{
  "rope_fraction": 1.0,
  "final_lr_fraction": 0.0,
  "steps": 11518
}
Each number is 128 + 24 x the weight over its row's rms, rounded and kept within 0 to 255. Layers, rows and columns count from 0. Numbers have three digits each. The size before them is the row's rms in percent of the matrix's.

# layer 4 attention value, 256x256, rms 0.0461, rows 22-44, columns 0-127
078:138179136106136162106110130119158143142103159157131112153114182151111151115142152130163121113144149127141144155143141133122100111136149126128125150164125124145110106153105109169134094127127142168101161143089130123100140091099137131125105148080138061086108124124158086134142173058110161166139116131151122096115126136081165123139154116106155135140134125169115157159124103136087153125165
084:142058093107098148153163064154132112160129106124135170154136112107111111113131109127111124149125130129140104126092145118146127121129090123150123155121124110147136129138167140130110124117175138127117117152123140125163167187068140146117127121140095147123176121119180171167115110120145122096126158118109085114166144125118097152121107106135118133151132123122110141125153135129145053145129
074:135137139151152100092154159104110110081103130125122118125134126113122191120142097144164151173127108115120099120156095135120157130088140187122140111133102079138150137133134160135150100160140140146169123146067192116141097141149125110142108104145123106185138137146087181140117156156123106097145121112141139171159118189130137168134104132081165130149110143145106106123124129132120156120137
087:135112180148152183107148129145122123109117118128142107105138092143170116119123136139159103144121105104095102137152111103119084148119129171155121090140115097123151114158147109134160119125145167176131156123130197142121141094132123143115125112083112113155122131096097137193132160128084137127082133122111133098132085197101153112137123143105163069143118124148152147106113081128110154134157
074:125137159107182143095108131158155169131132143125121122127095123148132137144102153147110121102160135107173150149112208141097110105121111131122105144128123130154127127168080093141189129137089120124113158139095091103123163115103129120118115093121139153123120108136115076113161112118165152149158135152126167083079138102100157120140153123177145107133107085123154114165105117137109195101135
094:160124126097176061151147148140115081121135163145069127141140112096159141082116107117096114156137120122143178123142179095117117113141140109167139145107185128130124096171098126137113098135103127110138148154149205102130139137102139168134096140110139148105164146114178148100124148120148112100118139113099116151148153131138110165104143115097119163120092118139132129103130128117118132094103
089:139128080159083145131134104126122109139118148129114152116101186134095127106137165125160154103104130135145169146124138138160161138099103098104127171096116161143101107108077123163101120121173080133124151107143085116087129137130127123139097166131157129100126107133163100114134150093115108122158110114108126118145143148183121113090137154111075170142184119150100162160128156161109101170103
071:132138081092127067179117153133121142129142137089135174109119157122130180125113104107112134137154096116116102095165095115141128171129148096157131110128143154143132117145167110141108132124122154103150130125112130122209146162123129119114147128150084172143120139109158168153117136138202127102100113140112147118147113154138137124169130167130094178110131141102125102150158119150143099126107
085:131137137111125178117151121159107125114141083126136138073144083160145114077136137129093121172096107089115128139145145138138108106120085128180130148128131117148134137122088122134134145126124066155134159096152117158132123131144147157084121136079114125109124118117143088129135133128087140141141138085109121085136116162153109113138116122130137087153151122130168183125104105109113080145178
081:116056083124078177142125076132100123181117132116133156146086092129131076111136153122102145125091163167131099102119159161143180150137101134141139110125144121137087133142141135112126144130153125123126124139132132151149146129115138137094153103155121141111103126119160159140143104132110074116130067135116147108136128101122114108116133116151098129156180146109107128161154169136117112136109
112:132101130089168118123147149109100134113088133138097107132106131130164105193089136106128060093119129158137143111176106129115122120150109054141149130140124103163144095124113168151152131125141123089147132130149142146131102092124109083137192123120114135148146169142134156161128157174126139152144136154139109145138090093116099144155117128123125141114155141095126122127120150122146153089125
114:088145146181135140138114137151147135170076134120113146116135150159125148125149099133150157135112114148112126129157094076119172124186116124145152097141132111116117150171142139118124193130124119138153144101113110180126092120108154114103163158145120107131128119150095082127129152153152165162138110137091121086112103087101149175127129137124115128139157069091096120111119108108140108124125
119:114128149167151143137123136125120129144111141130132135105139180098124137172122161105141165137189130147118135109140096143087135121167091101117148122158134124099133158081161088129158150126099122074150126118135137152129124145150181077100118132142161121105087172124122126127117111104062132109082151133136089121083118142105145093177115111138147123108188123104124146121130114100120136150157
110:137112103140110153161124141161100129117140134120149120163142165153133155101107153211132095058200112153124122130135117099099119110141139132122131119087131121129121184180137130151108113118171149159121100124112123119110182119106155179137139114164110169085082158126095128131120146103106148141142116110143119111130117154112123131114131127135110120124147180172117093108136118141094126124126
116:119118099111089155112131107115139152127120176117147103136085109108178129091148135165146119139153087146093131149112122180136123125174135061103113134200101126132127170066117177132116153123100105131111124152177131105104119122163152115154157120120130131106101151152147133121133119164122136118174110130137149159168144134171060143114117116180119135133138144131135140118108158146113150066117
112:128137118119161134105168180157115141150151107129146104132136158124108131160109140121103181145141102123136143139104133148133122103145130113138142110119098135133138123125177128151145128082098148063140081179099126185140117099096082185140164152145123123169135110109123107130117132134125071112134109100092137120122141098123115165111133116125140176139118137096116130166125111122150135204147
125:132124130116173137161124140149102143110162158130119098182177134125102135132119098123138109146101161130152129136126145140102148100113158128154183136111179105094153106170127084143161163146097108116121073128146116123113143155121105141145114157125101138136126113159172114103169130076135174119144163163167142112139132116110156115102132144179092108116171125134128101103117114101138151138158
122:129101137187129135140111135110069133093105133142136103160092166140129114133124107191173160118081120120118137131160093091089109111146116138127137140103127097110128153135109066127166147121104113102147151106115094071141112136120132143149084079135170101150124098168102107110122133107063167173119197132170166105132137100158138137146117120156091141136117126117141161148124128133113153130152
110:156146167122135117136132070133136068096112153157127096115150101087144181122129170145119140173109092129102162143075168134110134145124151174120089116122111107101165107082110154156137139146128117130124104144103135105119143122090173148160127139183123144097136117171114131152147164153158099142142096123083133129097144114109141166098125112111141152146090089108123124125093153142131097080105
113:134110139127122070124175121132108126126131129156165109130122139106149131172091158130137091128105136126124059132119126125112122104140169125162170116066129132102157118133107130121190120117147100126128078099142123083148165096057131152147130083149100136133166116165149118130137162127146123128149176112153089117100103118134091138144129152134130138108109139164144134144190169129123158099118
108:091129076133139107063133181136119131121119087129129133138141102092118147190115098081086113145082155140165117131119121111152125116132114090101106120146100114093165111145116140144147134115130155143111136159110089147113134113105105122139139174110145121170163126105115111091154156093083125142161122120107130150116133126142095159091129132135101093172147131141149120198162140128158120171089
125:116103084172104099094145096101101112094133127117136147159147137128137139104145111153148129129146147109115084141106133096144134146137165127125136108128142103068114154153091080118091159128165110157168183120128150077136149103126115136129128129158074133142123115160116150089107147145122151163135173087143085079137140105143064150144120154170078120141097154183149131126131161126123122140095
114:138098110116141116070151122118097106110132138153121131147145128106116108149107170100125076131102123138120156126138149139151159132138124117111097120139104131129157103109151127160133116115105107088161084144074139094165123104077111127162180155141108165139170191102140158134137154202119132162157134110112126148144133086145115159123136123139121121165132122131130132190135159166165158114116
# layer 4 attention output (transposed), 256x256, rms 0.0444, rows 22-43, columns 0-127
077:139109120102146086121163139103121119100116177123153127140114129109161116110109154099086079134094134117143110164139122152152158128119135129131149143124112137146155124109145106052115176134113107092104133173144113081141143133149118132146161144149130129136153177152109136153120147099116099122150129135147118138135125104144133112092107139105136117117120122137096138093172146120152116112092
089:094092109145141169121124130102109134146123107128126088109140092118124171143145065165141150104129138143114114151137128131121122156129112148096139113139117150123094142125150140166128079166121113160142097125170140162152136124115139122119146152136166149134129100129104119116126095139170109087125085135134159088137128143086087102111128110104145153121134155105126099150119076115120144208139
064:103131137144101152135110133119125119189105119156096114145151159132151090122134143172131173104116138155171180104146119145101142113135126094128106130135130143138179085130168144106137106109143141122154138137128120179141114131126180125102111159142118152119104071117152113112116115119148114139109162139108157158128132121163103162101092128129137132143169103080125081163123179140104118186145
080:101135081112097149119088107113165119155131148184096130128121127101114096090116093137101150104106116156164119147120114157133193102090124096128145143120110164109123141124175153129141117112109100110093108206156099143132136150129183129133108181191132132114129097153132105125138169110128118108161097094119169118133160106166116136083136086147146156132144126139139101143134172107123106206150
072:180140163116113061114134111138126122120089172144110135131124153130149138080167143081137074134139090116141118123115123111144138122121146129166133123119119114130120106127161085089111163152132121110142128147122130061129143160151122149147164096131096116138140173100137101139104147112085108169112158121155099110129137129137164132109150134111114127155122124138104175111153143126154129066115
094:124123121171127165113136148153104154196135125139162129117103136153062123126177130113111141140141123117137109119157079118119138121138110144112168103154122136141153131123153128143088120126139108158136156123123117145093171149117156086140152116132143075122094126122118144143101092142134096139140137105128136101124130124085104134198143136089135165175133148150154100118108172178127113173107
092:137118151128155127162133141137127114105115132045160106131124122130143125169107142135120136163127176135123109129123132148109085127125115144082113115139114109149133129135118129104152145114131163141123133125114134129131121143137103104127142126133119135130125151152135113141132099129131109133133131169149119123121113139097138100123059131137128100089049124118122122110147087115152121106129
076:141128124150138166083119133144098144138132067126109098128119110141116125174136121175128138116163117126131170107148115111085113088121114112092140106162151106115089107159148163156129104134119141146109129084157071171078122092138149122116140119096128147128154142130088123109139136185101141138142160126117095148149136132136097123137124130160148107154109136160145128125097113143116137134149
080:126108093130129163149106104104150121191109139103125073156120127095108144127099092112125153102155123141119098148094106144114117125107124152121143108117111154146126164122153137153161086144152134122107086178160132083123162113092169113147118173164138110121110103200120159152112131112160107093130095143165173100142139145113139136099145093119117157106109179113110104107136122107128133179121
083:103099138118133133132097114152137110125152126131106096115150110112111138158125071148156150112091143140118135120094164140094114165117102131092127127135111123125083179105130172176142105134163155160120131108145127164164112148125124139112147155143125150134159107136126115130153123147145138095118110132121120078129124154102100116136112128142139131085104135106152082128138078097157121137154
109:135145145122106113150170125158167126158151136162184119128127126121133134061128111110128150152135131134111144160048104140109110091135185169086142139095125133130169171153155138134118132148145150164109121146126099121130138151141129174148161143122100119093102096152106117130121100128110147117129143105108115158127113134106137125131102133131145100081125117128147153123144130173126137153146
110:155180105130155109106087095129136095104148176145135129107106135112141092091119146131138107113136146166150111121156145144132131126130117104146100147150129095101099117134142161129128080140146127128132145130113132119134140135128122134114157101133153136127136190092126096128144117111163145122112132092099137163145159105138113105172152111120122152130085141153166118126160125160132126088134
112:136112107080087108138104125105149158120121129145044158116122106126111141113136130180079107089120145102130120124125142127114126090110145132123113136140163135102106137122109160112077106163154147121102127161118100153089139139156098138131146116156084114129137152157135138104112174162186105147162100095163155116130134149144132172118142117129145130152144116124088136091126154121151191140070
105:162137084123149119090129088139155149137124112214099129122095095128110097180165159107136133155115108135122162181104135142117147115158144107171111130152156115107132107099085088114165144124122139129153088111094128132095087157141127121103055113107131102152160109102099110103103139134152160127161069142094143137148124149109139114113139127104136160138104119128134131121130149171103142119121
116:154135135097139095147102120168126136155124120105149175099130096121110115145116139136113151105139079155132124125126120117157125120122121169136126137097146160120133155172128089183096106158112132093115086112146160134153139146106114122128119117143094122127143114164109131155129174138182121131110156105131180098098063144136157146108168147113119135121137147120140088169145141096157135148107
106:101123150122113126146119070114158096090115127154127119153121077146137114123156131109131105174105139108101101103143170144135130153144111162138122110112094119141120110140078170154114136181117130137174159096165115125106149129106156088097085132137112113093125133123134168139119119137087156151111072117142174090125096137127122122155150099106102128104135123152123154100174145114150130172144
122:145105150095102107132124150131137100139100115110115110126116119127122117135121160120133128128157155109124172116156107111106132172143136109094120124135120142148104149108155134132137097138133132140110146120144121154106096099109140149131174117116135113125093120098110148149124100140173119150117136100116147115122145145154141145139139142119147145162105137155118151083111128139124102094139
116:108121119115133103122098152137133147107098134129125147099137105155101140135111129122121131121117156138158111121141103120149086147160132138156098132142133174120117108119139109123133114089102180133152109135167173122182095161111128136125147161116103134102105129122140184127129089121141076131149127108096091149106112170156150084095094147110113127069108142141132121107088172101088133141160
109:125112149156145140104126148136120145129098109089138165141114124147171117127086121154151126166129135148126131107205128139146156126068141099121127152104150116130105124154119111154121115094097141135153167102138141154158100142143134117136118111101126133149141147140132101162114080131138152118110137115132115124139125093124116068121121166142113093114120149160137082153131107180149081151140
110:117129154119119175143119161133137143138095107091140116151130130149138154106104110104106147167120150135149182131125111138100128134117140154128115150169118178154153101139091114130138153123129196136140124147121141140160091143143168146141117130098111100118108087115111145156115135113108124128148125157122151133144135151111167134093090160120131130077131133124127134140107136158130118157149
105:109143154118124173151115129103149079148146149116144140119139130147134062123151150145137141166114154128172123148150130090149122174106168130116132144110117166146114153111172166143134155109113126170150153121160124096136109124132128136096165128112154124102128131117106142126132153129117153145110120133135119092102083121115148078170119150101154183080126135144117138142139140136118120108140
121:153125152117151205143097107140110166174128152151158123110153146136148151138118147106114122133122102164183138121159115142139110152113112136166085135184099176142127082122099105110170123084149163122115100117139144070167105103094160132133124160091143142119139148108107120133135135109125116132109111176121141134108109134125161095090150106136137175082121123121161098120102127138113124145096
# layer 4 attention query, 256x256, rms 0.0718, rows 32-63, columns 0-127
097:162130164129171109132142163158157133095093174134148129119130132132155132122122140104140167135152097111111130139127181112131098134095127145158100118120163105106097156181110133146196152138182144118121127113151121130110099120092140147124071128141178132194128127117171158098102139094148094178137110146131113144107123175124148142123101167142120149136131171105150157126151147147074166060100
133:144149128111125089098158164139151129094093132131207117135134148127140107093163164111137184140149129100103120100124158098123094154081115127134146105118091135084094165097125114109165110179141147104071123133113163122102141134150127129103123136167109174129111158124134134112100105100125101141138119113107096139145134142135106170115134159131113126150127156194126137093201165141117121132136
113:117121126117117097117132138160127125137087134112158095143122138106113085126146120115157128137145123143078113136146095136107106117107114123147142136117058126082111129107143132086138108153133132137104134116115139144103131124126141110138116139160098178122106079131138111117087115142105127155167101145109141119180129098087151194118125151127098132155122169139109188100158162157137122126157
133:139135128117089081124127159126122123113098107105202114110098137174135120107126097107158181111123116130109147101138121112125116122085130146147155158125112154127102123074107145097178097148179149150130123117124157138111103129153164111138109126207100159129115113116138136104098105133152129146136111149059117106138138146101139137141112119124114138137109135134078152121159145142124112142127
105:123148133141065090098107162092151131118163143125124125118098130137099125110131112135157135127138069088089149131158146116155124155131159088139157133135139135118122193091146152185117116163124111162135124115193149144118127099115154114135152093162112116133114147092138142135136113122136148123101120122135165084137163158156119144155139157099089132181131132124101128136148166116118139129109
120:168124121123104120083097135140165128109123171162143084132105143102096096117168146132138138136148088119138139160131126110146153127140118083148152123124111121108096166083142113158134107141128095148065157117151128121086158111112155149144120103175122137116129156070170150152130134142128133118133122151116162099152149104145116162124141153112071135181139091158112148127121158102116136110144
149:124129113135146142172161127158075142118106098113131162113139131143165144116092116132111149131110154158150117123104121148102099109127122171102108131114135152128157053169109151100143144092135159127166124134099122121154103146132123129140106161098133131146125098160124113103100132125122121136129129136130092144096094132109141097100081092141177121070139147117163140150122111166140107132101
103:132113119140105137110137103125142109153103119098148149087092112088142135125140103103114138117114146132075148098097097140116167090137096128141161131120119115166144144189119092111145127139158160097146166111116106110145135151139103110115128101108139148138142080149101088122137102131108105111118141124100093153110136144132087125094149147116129111091115150151163109127132161160103114146101
107:151157145116125144126140157109110155067148097141143120125175105108141122104135136202106142144144094101101093121112143107118118141131120127118098105112096094160129098099124157129151136146089149132140104104128133118145119116144167140130136092139084067114130145146146149153142099123118150138139154139127130145132101167130156171142121142081157102171102133094095121124141124152150148161170
094:129137134109134120127116129104149151071177097123144111119143103086112135096138135159093157145131078080128127128112155101145138162144131122128091121109114087158124083103131129147121127152100142142110139115134121088165136115170119143143144066141116081141160151141126135155131103145145171135119109156104139149130075156155143141115156179109142126158137131098105078121139115144171162153145
092:113160153086150124137109112125129126112114153105128130166151127145128139163133148170113118123120100099121098141114138114123122193127153150149112141099136118134134142093163121138123122142087121145108107131161110147170110136152150168128158099119111093111119123167134129124129125112134155144105105095169149164111137166107138154118187181121135120171155147098119090132124123113132190169150
095:115155138133112121124145136108091168106155107161159147114116122136126118100092129164157147141142106120112141150076134149129087139110138126131117129133112125132149089123088160167156112140098139150192114132104150173126089136108158094129109100105159146124089100124138126125102145121096131115103140151104133129128140123131127093126123085097165134122152155105126142170103121142139129116083
093:110130111098146098111103154144167104138114124112126132135138126134113139115136124088113110118125135125174093141170125111156163140151151134133134138094151158152112168108154073115114133117168123141093116149182123099154114144145084157147139144145104139158149167135133132106132124161176127112124088133127149115140099123135130138141168190164097161164130119160125098094138123114121139151122
107:150143131120125137166111119154086139076118142121110112171151151181154106156134127153132103132145128127189084141139149135113106161115146133120126152099131132095126099092148128146134135092093118187110087147119116130138117138138144156118149170141117099122101127109152170138112153097151168156137076147127157109149120140125171128131114142146120150176155116077101125120124120107173114123147
094:165166130139113140108109106127121156106127133122134141145136137131156136078126092183142139131113075074145099128109121100125116165096143156154110108095131112131150089122090147114138139125079127170151128098148140169161082104141121144098142113158128099114074113114149149152094131105141176109105110133140157151120141133130148130124135146086151103151159167090115121147133112148130144125111
095:154092124133099144115164156145136133142113119144139134123142139122141115120138118103118146138135167152189133111156141128117129112120084130110142150133147159110112127112111154129130149101131120148098133128125145101079142122119120139135112160152128150129154163057145169127137112120147082115144166151124141087133105129129155141146066078135090110126097107155120141089134132108122070097144
123:047105123107121104145128124090108150137151157131088133120118147162114142122100113157106087106108137136190081137112116159081121136168104140104127108172164145132136137118123134142087161105099126124151112122139102121140130087163120104115157135077109102131124131156136115165147146134123131110120123115135109122138124112126133105140098109142144112090123119101119114128112102093140102131099
120:131125117100152140132132121095097129139172088142064174100170135122131170093101102146085117139130132156172178133105145165108169147143140146096089121133170107143170088139107126159138159124112145144192110148125090093154093148165112117107151164098181126136127152131117150115133147114121146138102153094183140151091116149111133092140138125140168122112119124109167093140078122145114157094119
135:102151134116147137107156091126136150147126146142099138127164133064117105109115167142129092112149129104144173156100181115148122122167154130108121092127133118130132122163144137160132159145115127116111128133162096085169145134122094139098133130077139105140118143160125119137132148097107122104089152101162118170136149127147107115114171123157132134136157164134178122128128143139159127112120
114:083148141095155123132116131121130120137158124150076117141128114104096131113142128104122078166154141120089115157125145133124083186139145156122122085141099088102149124138130135161112154160117141145146117153127119115122129144141103160127146130105166086106102100161074156142128145140109124157117116088146128139143104122133109151185130141135143120133123114094152137118116099128177128094151
160:131147123152098103068123093126144119119120169147172083142092147105091105135152147136149123087135080095082132131154126109143156127123137074168172126128149120095100196108140119154122101154125079150092134132128127152112128119121137146131125127155121132094103132090148104145132135135130141140123108122125148117178219099113116161131148154115084114166146131142107152113139168106119128138127
104:131136085139158166149119122166108158099081104122164137147147135142131120154125134144137155132119150173153123123130109138130116097120097132137108139092135146112121066130124111091153100087135128106128150117082131140131116160113156121175072140149137152142140108136151113125068132146104113150163121134135112134131110115090153119111089111151168118090147119127159195130121124149114124136140
093:112120152162074110138119163111151131117159135144183095108093115152115124119140153136161163113144105122124105138107115108128108113124117104133119127138067148147119168073104163149135115164089141161145119125129131157119134109092148075119147109136095152134092138107169148146176113114134105121139139142104166086120119164155120140150110092092096134147127148144088132145139155133139173117105
101:117082106129114116133134181132194093170148132128121116131107121103105165105118138068132125163153165137172124134167107112161131094124121111114139144129129164121110164110138103146069144116175116140118129110156134095091130130106105099158151151152127153167146167121147142117147119155153130085131119151095163061100093121163126128169122125144088173145108116183138108128116132127115120095132
106:090134130101158100117174143126135141150132099151184135083151124070101115085141140099142169133126167139100146124143121123158136108141104155082142116119134162160128139107094113074155111182136143089119153147138128087124120156141102173143110111168137157139163135145111114111150108163127101119131134076081108114113111086162113146132143074138151164124099146190135133112163151139126124113103
095:129103096090144106136122139143176127128141139128158110149109097114105118101144163103145141132134141160192103146138133102177139102124121107106139151083140169176094158069126105132114136125157120158094143142180109112123149120146113145163131127140124176148188166117146137128158143168165147111136119171088141125120078127161113116118152139158083177146119094158126119084133128105134140111107
105:153150139118123173124112079137130158092117132110152119140116110097184128108166101180121147122107077102077106127088148130112134149116107142176129125100110082155158110134119148135179118150096170158131168126097091128164111148170135119102119108104138094110099105145123119152111125119093138139121144117150126190139156148110113159091140161084139085127140139118152118122125140166115148132133
094:122115102134138097129156137126144140131139098165135124123101108089106113117119145111165151141149139174130163144106130144107135110131104120109140128143126138128128117117100136138149139118147135138142144155103130122086124128135147099148113133116148164144145119106105134120117148138100121106146141154088129115129104076149118097125075077146125164108101077133164144132104132118146141070091
088:118178146125133110113116100117106143125139131125142129097132111139129136140120129156130117126122103083069135124101135152137122155122134131178125115131110079127149103166121118135149117161142150110161131124112123168157110146147132102099145090084133105133106077156102115134109126127096143156094124095130104169134180139098103121127170160095168119101155152107143126151113136141134174161127
091:147141120141118152125130095115141131142124127128125117118108142104153123135147115135126133122113108118063151115092137137071127122102100146135147126158123095094138124185096161140155122142119144113143170127067134120115152143141143098087105127061166125091117079147097097128110130124064124132122143105137091164135164107111111137100111093101140099112152140105149132124110135138128105104139
102:167123129148127145119125106106098109132139159093069115145144137129123140153108118147119086098125095147118119123120120097136133103142139123131101113142143086134131148143172147128078156114107103143127128090163108146135150085116150136106146121122093104109147148140130136131158108110125186124119140165187127140143123138112116138152110169112123086140120136096127121131123119121104145165159
097:138111133162092142120119168126121127157108118129111120123111135148172154114119100108127104108095175137135128127150090129090145092113087125111151153118168131108149161159103121106124119115136132126158136110130156143100100108140134127106140136142117105112131150083163135131135117126130110097155165095144127087112153136138128149156087112074110113101082139130156161136145120145100124117109
# layer 4 attention key, 256x256, rms 0.0728, rows 32-63, columns 0-127
119:103149100145105174140086077109143129148088159133091093096130138176139132110129125150106127125142101123122168117129137111113149174139094148138144115173099107154099139106129129126116111164153153128163162114112105109146113107128124110091154103125166120170102114151078159164120138111127115123123132119095147080126145085126161152138176121141138160136156058130097094097114107102150098156084
130:143148109155109161130106087106154083156098156138117115140114162162147131064103136164123118120141070129141159125142139134165177165131121181099142117161111127138136139076151131164108146138105106168154131140149118130140145130167175141096164134086157116113122139142100155166127147151179143116167108125131157145150130090110136135112194143136149142148114098137103115108085107136135092115146
116:173089105140142164149112117149155116122144147141137106147127141102153114140108111146107109143147119108147176127171156145139165169105084140144143136141134151151132105090135142162118076131119126152142132173142119140141122150162155146160121117106141145140095159135126191163120156143161125093127116138108168155171132127121161137108187126108150135161142108160118091151087122133137098142157
129:128096131126162136168112118146117133154140149152135126169139136131173106129092115128142102139152129100143165150167158159137173154112094146138148154160117142142143106105125144159116082126125134118155123143134122153142097163173130121153153137109139108158123129115127202151146161118138124101113133149103182129152130139122170140127161113107148139146155108118099088135111127124112102159144
140:130147128163134122113113114106144083134161156120107117135121124160144138103150151150142083129170066101096092109158141152150165156103133136120106074143133103148131155089141107165094116159133095156145142140148132119134132118162159158082161111103154118113106143126097175139124125128162136127130102126129132122162110087132137147141197144114140146143110096144140115136104109105163107140130
092:132134124077142136120143091101170109136188130145091149093121118100138145142119141137125098101140114083154147143107144120152142151149143143149135173113149140173115128104128137176096095138130078120139140131160114113123141141130123108134116125077180122096167139136130142165123143140160129088107143106147093123112163145127113111116188139112160144166143141117110118169156115114113115097130
087:107136141161131127138104170162100137131062136111149103175167144148105095127113110149134140146130118165083117115158114125085118094115100127112143087157087115095133128140126127094152192124122179131118123125097132166132093108147121146092163124181083135150117119120130112083142115107088131145148110143098161136134119090132131150160083115147098135110127109142120133096081126118133139146137
092:066091151160121151140092149132137122139084171128147100152130139168099129145133130120131144134115132168108094103118115110118181158087119125140124091196113117118118141108127132110136148154111109128125115148151133165081096083122128106112149128154080156153081106136141128118140100133120103141171124139121151121166122104121108153170123144113111118126147135120091137054156139116194127159092
102:142123141187147139119093128113078089167135107138101151073122153130149135132121115095136136127097125131102160126121158124120125119168100104108109112126131122130165160096082122142104117129140142144126129143102110125121119142156137135126130111145130119177151122100104133170145159138135154171115086142126152137138103106143156075101170113130148121103174111124184124175099116143112104111117
092:118101197149148126145112121139110084155162134124110186081136159140118178158101122103144137092072135139132132139116111111121109116173129130155093119126110142126137160035084128118133118146130174153104124143119094115143116133161130087126108137126104115177116104113109119129153138123141146144104115156139126129145102139112137109111146142140138126104182184143158131117136141165144135103104
092:114111185152082098132135133150101068128147126122120137114201134155123165174107120073123115109113107131093129110091143157142141129158135119133079121111090140105111124104141147121119145154128158135126116131097120107111090153125075134132154126127119158152124096110096175113117138133153125142113105149149145138162148124091158116114129131136130173097126123104157114122113138161147104079118
098:137145101142125129100091136132129112146119120129110127156151165133115071120143114159134151110144121144090129155200112103111148070160126102147162085122105098118144155115110102136131147139118162107163147097126102153135126128135121152097156103147166109124106127127109146095144145114107185125206119130142128118113124076146119178108142155147096145122159084159127112151050128099110131155155
094:138135160092153106141144115155144132094156157123127140142130096144146185149133130103127101116101136111208119125060140149162079141094164145143100150107112172134097088112161146131105120134108104133119131142125135091125143164142111108135097145111126146115152132121158120129113119143168097118066148123134124119148147185105123119112107102125128135142108147071156135112191131165108113104134
102:173169133137142077137148138144120085119167086128113128146132135148163152119083126115144105110131114107099134142138150138135075111194133130119105141079135130137126109122134126105137160119139154107110152120094134104133142163137140172120149133092137142126173137129125141102134155153132161130097083142140111146111119097099146083116137135151136147114110088141189093128093104118108130067161
090:132138168141115104114109173109097101125181119120113126106154176141129120150097104088153104091133110121100130131121136141121136095206145111136103138102117127133150131063102115109135122121153185153133130131149099095115121172153137140120130096138136138134148135092103158089160120112124144113131124178117120109165086130119147111125158167123110155109150156132182105143100118135116138108096
095:163155062126160149130134134103118185130115113147128143124075121103190120103134122152135131144154130080178126135160124130122110151111113143137153165113188123146138128164147141179145093088125096122155143106136140124141150146136174145138103121117167082090160148137142143136116149135133120115105155090100123134084112145164128142127130104118145102138119121140127124182139112128080135130120
083:119126102144137113126160152089114076141125108146168129164081168158109153118107066113114138159133106094160095132142110141148203109129123162127080153110116161110158114113144088164132153115118100123109058151109113141125102126118127138174115149108097110123130161083130112172097150152114152122124122133134112152087175105106116115112152137124112106106145131153139120205120133165084150129153
097:128104132139103112151161129181121128112142130112167161152090184087103121105146096104126131164147120125128122117117107160118100089115129130151108117112145120164101184159126100158153127091087136089145104131112141112087115103129162156160129159130124117135124139142142105146092089190203145141146116138096116158143162118124113141117139143117103131170121141150118146141114121116070144129157
130:111136116135109112107154149114132114096115114105113120156100095126078154123159149123113187139107113134100083117106130135156102101131130095127097108101139115145121164119156120096138137118173115099091120158108125117084127112107119148156133107137102100122099123135106087114113107140097113153113109103171098139126122138135116167140117143162116122132091154127124152141178124170134180124088
097:119138129133137077116135188092102087124114117095132123120114119161128168134130146121121147113104103104110061091129132135155097116119152121101089114125140125181151153108142117100177128119171140136140144137134145141082172163162116142105129116139115133162125137115075113078129078125121132116152125111104117121145102125136151158133137151134134132099114143118164128136153121164136177140086
097:138118106090121109095130102095164099134190132125081125098085115132135162108129131120137102125163104100150120143119144158184117127136163135138114168106160133173122160096138110166105107118148103139148141132177145103135135146123133115128128138072184122099140116118087152151102135163162132114096144106157102126131153128125095105121168134122138143157130118098147148166146111109121108102104
139:141147142129162132164153145134080164123116110140182137134132115090150085145130109131116154148107171115151155133130121091106102099122083135139158149109084118110146113183110142115180108107106148096109126119072114154108122156105101145164094108144096120147144119130188091112149143110104088116120141132105149119090095175160180128101085098139121119129117134158103121132141137163099118131162
180:123125117128106131097080128104163102156143160131090109131120130146119091084145120136170115114182105110097135139173142144150179139142136107140148089148149107151115156092143100167101119162119109124144139122174130142134139118154131150081169124100158116113125126124096155150143136124139171108129100125125136132145141071129121117139226155126127135157147081118111104149089113094117098159133
105:153117101086163137137119095115159162091170132124101138118115105123151140125171155139124111127151142094196134135132139097151131143106137132145165123136158148135111113120167126142099103124118063132136137119180129110163161125152148113102092155108128111095139145137145097144117125132149115108107154132140113093113144153129106104138133118112137104153111157108106147115159116135098100145150
103:135109125113107153109099106127159175115110152121164139092104100111126132125163134152142168125107161131174136120117104128114110150050123144148146107142108146102127138121130118176167123136102097163121129153131130135119164108149113111135124128140147125112101143126129099141138118122146126144182153095130155108124126181164091131127129105121107107135155149154098149129147124150114110179117
089:162122128073149124159152097132155149102169125131139135125112099117140138129137134166139142113092142112219141147098121106159102106116133160165141163088114159136118082069154120128138101135112103158132171135148110089139155146127129079123077136094142131116148148139168117145131142126164126085108147117139106126105133168127138113091118108142141113146138128133124121107168137172116102118137
099:090118171168100112130098167137084102153133144122152111108143171150116125163075105090135119132103106153095098111108123111095164116165110099129104137127122114143139162071098133117150126133128182145116117134110104150103098117110111132125142095129123143167120120115103146146138117108128140142137103161099142136159101082120150147140153179130114142110167122137119112093121139126175153118076
093:144158073111153157139126106131149165133139128143125117147103132107127094118157134201148147148135142139148126157188110083110120092111122130143168100108127109137127127129127090151161125111114122137146140101139118151140151079127136131088100124125181099082129146148148110135138146103125168101160141122121117121062134128185100163115121136140128119159129107202095132148114156113105137150159
085:078114163158091131136101123142116111129114157115131130133169151155057122134094117096119162103106123189076103128108096132134177087172138104122112089162087113127129170142103134094125162148122146097117098128126129140112094126111096115122165132138095149165077114127096109106136107125130131130169113162154159116148146091101141163129116162123092140105140126133114124109119123107163153139124
090:083130118180088132109104156118108132155092130140150113120119166145078090118087125139107143146120123161057094117137109122085169132152108120110150124135143104138141177152078122137156129120135153125132097104101118181120125096092146134132154102163132139169100104145093145121141097104109125125176138131105143130111126084168138186165137174114107143108144122172083120118105168100164158126085
095:099111158150114107133152125102084106143109093132105109131156129134108151140128141099117095143139112111093134104078179132147128117150110128087104164139126101151133097098104146088097096140165131107103139139129118099114104137118146095147127138148097143159146109108106151143122110128120102140063121131134115165175117112105143085133128130108162137119111137105156133133158110136175120094096
096:134134090117160122126099130089095151134128130115113119111104126092199095098145130120162078155176142098134114102151157156138150124066122117111141138133177141124171134166124146130134092086132094139134098136197145123150115145127176139144123127136137129085172160122151141144119125127125135135115128121083129121124105151152117082153102109135117089144105117128142153120143133107101108136104